Weights of a small transformer language model.
Size: 20 layers, width 64, 2 heads of 32 (1 for keys and values), MLP 256 squared ReLU, vocabulary 8192, 2.74M parameters.
Training: a variant of Muon for these matrices, 5389 steps.
Each number is 128 + 24 x the weight over its row's rms, rounded and kept within 0 to 255. Layers, rows and columns count from 0. Numbers have three digits each. The size before them is the row's rms in percent of the matrix's.

# down: layer 9 MLP down (transposed), 256x64, rms 0.0762, rows 161-180, columns 0-63
# up: layer 9 MLP up, 256x64, rms 0.227, rows 162-181, columns 0-63
down161 088:143095129100102132146108099125132176110125138198114155135092113118137124151104128119148117111152090138125118102129097104112129125093108148127115128147170154089168141134141125171106092091132171
up162 093:117185214111170129136102118114135104158124158122126165140123131099113147155156124126095120146126099153130137075153087128135143117095109135125144166122107145149110123111138124123148114089139119
down162 071:129169176091121130105134152129104082127095167176138147158122139144128145099166121084148157126135124130109154076151139074133140134128124160139133126127126111135188160107131125133136105132147130
up163 081:088156134065151138160103119085179116131108103120088149106093146100147150118119121100155112125139125151116119155144149117091129139152112125151150112150109109148123128084123090163129102156115097
down163 091:162126147165142102082126134139127146120100081115119119139150138164115099112111137102093095083115126103168136133116150101130116084153111141183102161090166133149142116103118132113109126118090135
up164 123:124164135156147121104083131133157122146124121108154105100134154147147167164111111124169091140138118140126111098143127173120122160152145100123127190110103154145075104118130179165127134122121139
down164 109:103136147181162131113098152120108142108095172104146123123139111120149174146154128115149138135140105136120163102149113145162113121131167097128141138110116181159137116115185159161131134106119082
up165 118:130133163153179145106120162145130129132165093114082123115114125133164093171129165146182122094146104101169119140154143162129111082130116134121119116114124149137081110124110135147154098107132123
down165 091:152118128160143128113094138161115151123154109093119160104155117152180124136091124145156112096113153114170125154134157155147109152123140096105142092150143145099111099081173099116117144102097127
up166 110:112139112071093111094110128107127130161132092129123126146143128096173147137119143160104138139122114122147118132098135128156091120172115130144171162122132115109085178150104133135133169142098180
down166 112:135117121114141115111103115201114129134145119114085118148088156113133178127142108136098112151125126122167151096111172149101143125142163088126140120156136171071096151134128114118143137157120129
up167 084:103148136123152097128092149106150112128112107103133172156093122114118174112161153097124124140119117107118127107132134065181122130145177100138121109121093144095113084119110159139118150139143093
down167 088:110144064122164136141120128175164104092110170111099141136136146144146147119149141103129136134117080094089104140144155092144152163126141132157099138138129145083117093123115099108097103121131117
up168 120:134179111155090126149124134122117157149150111114144107144126142113109126153122083180109147120151117118127108122148129125124128157097101149218123119110157137158117132081104115142097150128120094
down168 101:141141098124107149092137145111137126115133130106092130095109091134089137089142122100128145185148118159080144159114099117150121136119144125112171161075176110146097129112135100112092133137128148
up169 103:102097097159127155138179112122129106127148130181092090120161120165130100170131139175137122146124141154135103103101133109148136107098097143120141119105135110091107125097165132169114165124112128
down169 085:137126134120105140053104113148183118129090130171112091098083138131135106103153094143139131112154154123118162118124120090126159142138118126131100131163123130161168103095137133092128116131157135
up170 116:089166168102164146116130128105105177185153130131104154139134126121118156160146111121124138136128131166158094124147102174124107118134113125138079110141094124080115135152145157131123147129137084
down170 117:119088075164136147104124112128125117097081150155114130120059130084160153118125134144112130145121122107102126173121087148112126094134107125100145141125119133136164113135141074115155142133092126
up171 099:136111153177112131120112123096149132141138101097161125122111130095170086150106165119134130172123146141116099089150164125128126092135135114169174124144123127189126116137145146159138123163145088
down171 091:125132101091117130114137151137136101106133125110109114137115145110182162116103070123081130147110101118111174085113109085134085112101108156128101132108151132125152099135127173166126147149151120
up172 092:110133101141115084166133104112153116129112146117122091088098137131118143153097140120136100110136118124124121143087146130138109134164112137157124154105154143079095126133136096163099121116067194
down172 083:174105114126101105155155143141139144151083152149112123166119153099116146116112146128083134090162112133106164117120166157151106163169136140137113131145131125133158093126132100110094131127081175
up173 103:086092151158138080111120158096154171148064114118123125119133124128097123110130111145152163129097122160114108154132137107180154094130114162128151125103112134099098137110123103119155126125168122
down173 103:182128124110138149117119055161159111106142137114093159123109156163091145135171150084122124156143121131120127133112131115111122098153151127159139140158107101146131135141179157152136152122102149
up174 112:148152139128113148139113106128203111172155142127148108124127164111154137105101118138123161141134086128146087115139151183135175138135126152151177099108126085142109147134129100140117129152147137
down174 111:130147167155197102114163118164133115106145120139126117133110211127085133102097142121087115129131097130110129131156155143121131135130098109143146143086118144127113146146145134130148155114127173
up175 095:130122122120111097087091104116141071167150112148144126107158151130144132116115096172155147102106131128159094120164154140121149137101130140108153143117089087149101108128116120107188136145156106
down175 123:168129128122146132134097174148178097147140151144145125103142182146101091139121126104140136143145110098115120127166151183139123139113145144114085127122117145093100116143120109138197106143131110
up176 101:126158127120155149097102125128114157127153134123147113123106076151150148123156091157142181146135137163141073134123137127121155139108145161131131143153157134125103103100177091126145137134109065
down176 110:152092160151135114140114144129124124159132089105142104132134170107100116154111121113119109097128123094125139108095158103168137104156094089105152078142118137118175132151138160189131155119129147
up177 098:127155158174134112148090132130120145124145108103139127136152097132104140140122102085114100168113130136122116158161082134119161154142145100133106147097128091100085133127145109154087110106192128
down177 109:154086120139160101090143097180121095163115146075093121125141123110124113091100089126113152122127117091129136117132104115137117140136132081134133143123085104138113136091140105127119129102168177
up178 089:135132120159138090167153118112144110120173182140111156139110105128094163126158150151123171162116143140131111153108119109170109087111131150112150125096158127123138122151089098158106116142098166
down178 111:086161130172157127104124135145110163123084098183121126138158124109108158106145129122138122117166128156137114131138094121141120151134123119080138113156126098118171160083116180118108113157148144
up179 092:088130124124109078098147151121100121118139153148121100130175142077096096146129125090165125102148123115169085164121167117130126127110133122118117118120089116159109084155111161161127125123122107
down179 109:135157134124134155158132111158148138158132128082112125152122109102135179105112146137150172110106117157132116091115134164108120114132170151140142149156171146075108133100169097100130154107141093
up180 104:141104150112141118136153122081106123089117133137159130152130136154082096130143109104134091177132140120144167161137135144159148112149095119122138082117146157090132110132138180080164153113115135
down180 124:134117159141136147103146134156162085135086134117162097085111122147151106114143148124092142137129130133112160156130121143153134115119108127077155108146142158128151126088089100104165151135061125
up181 097:109117180138131155096144153131141093121142112108106085145153120098128129155160138162108130149127097142137110065159127125170165128141133111120114093137131095128085167116109082116155149115130114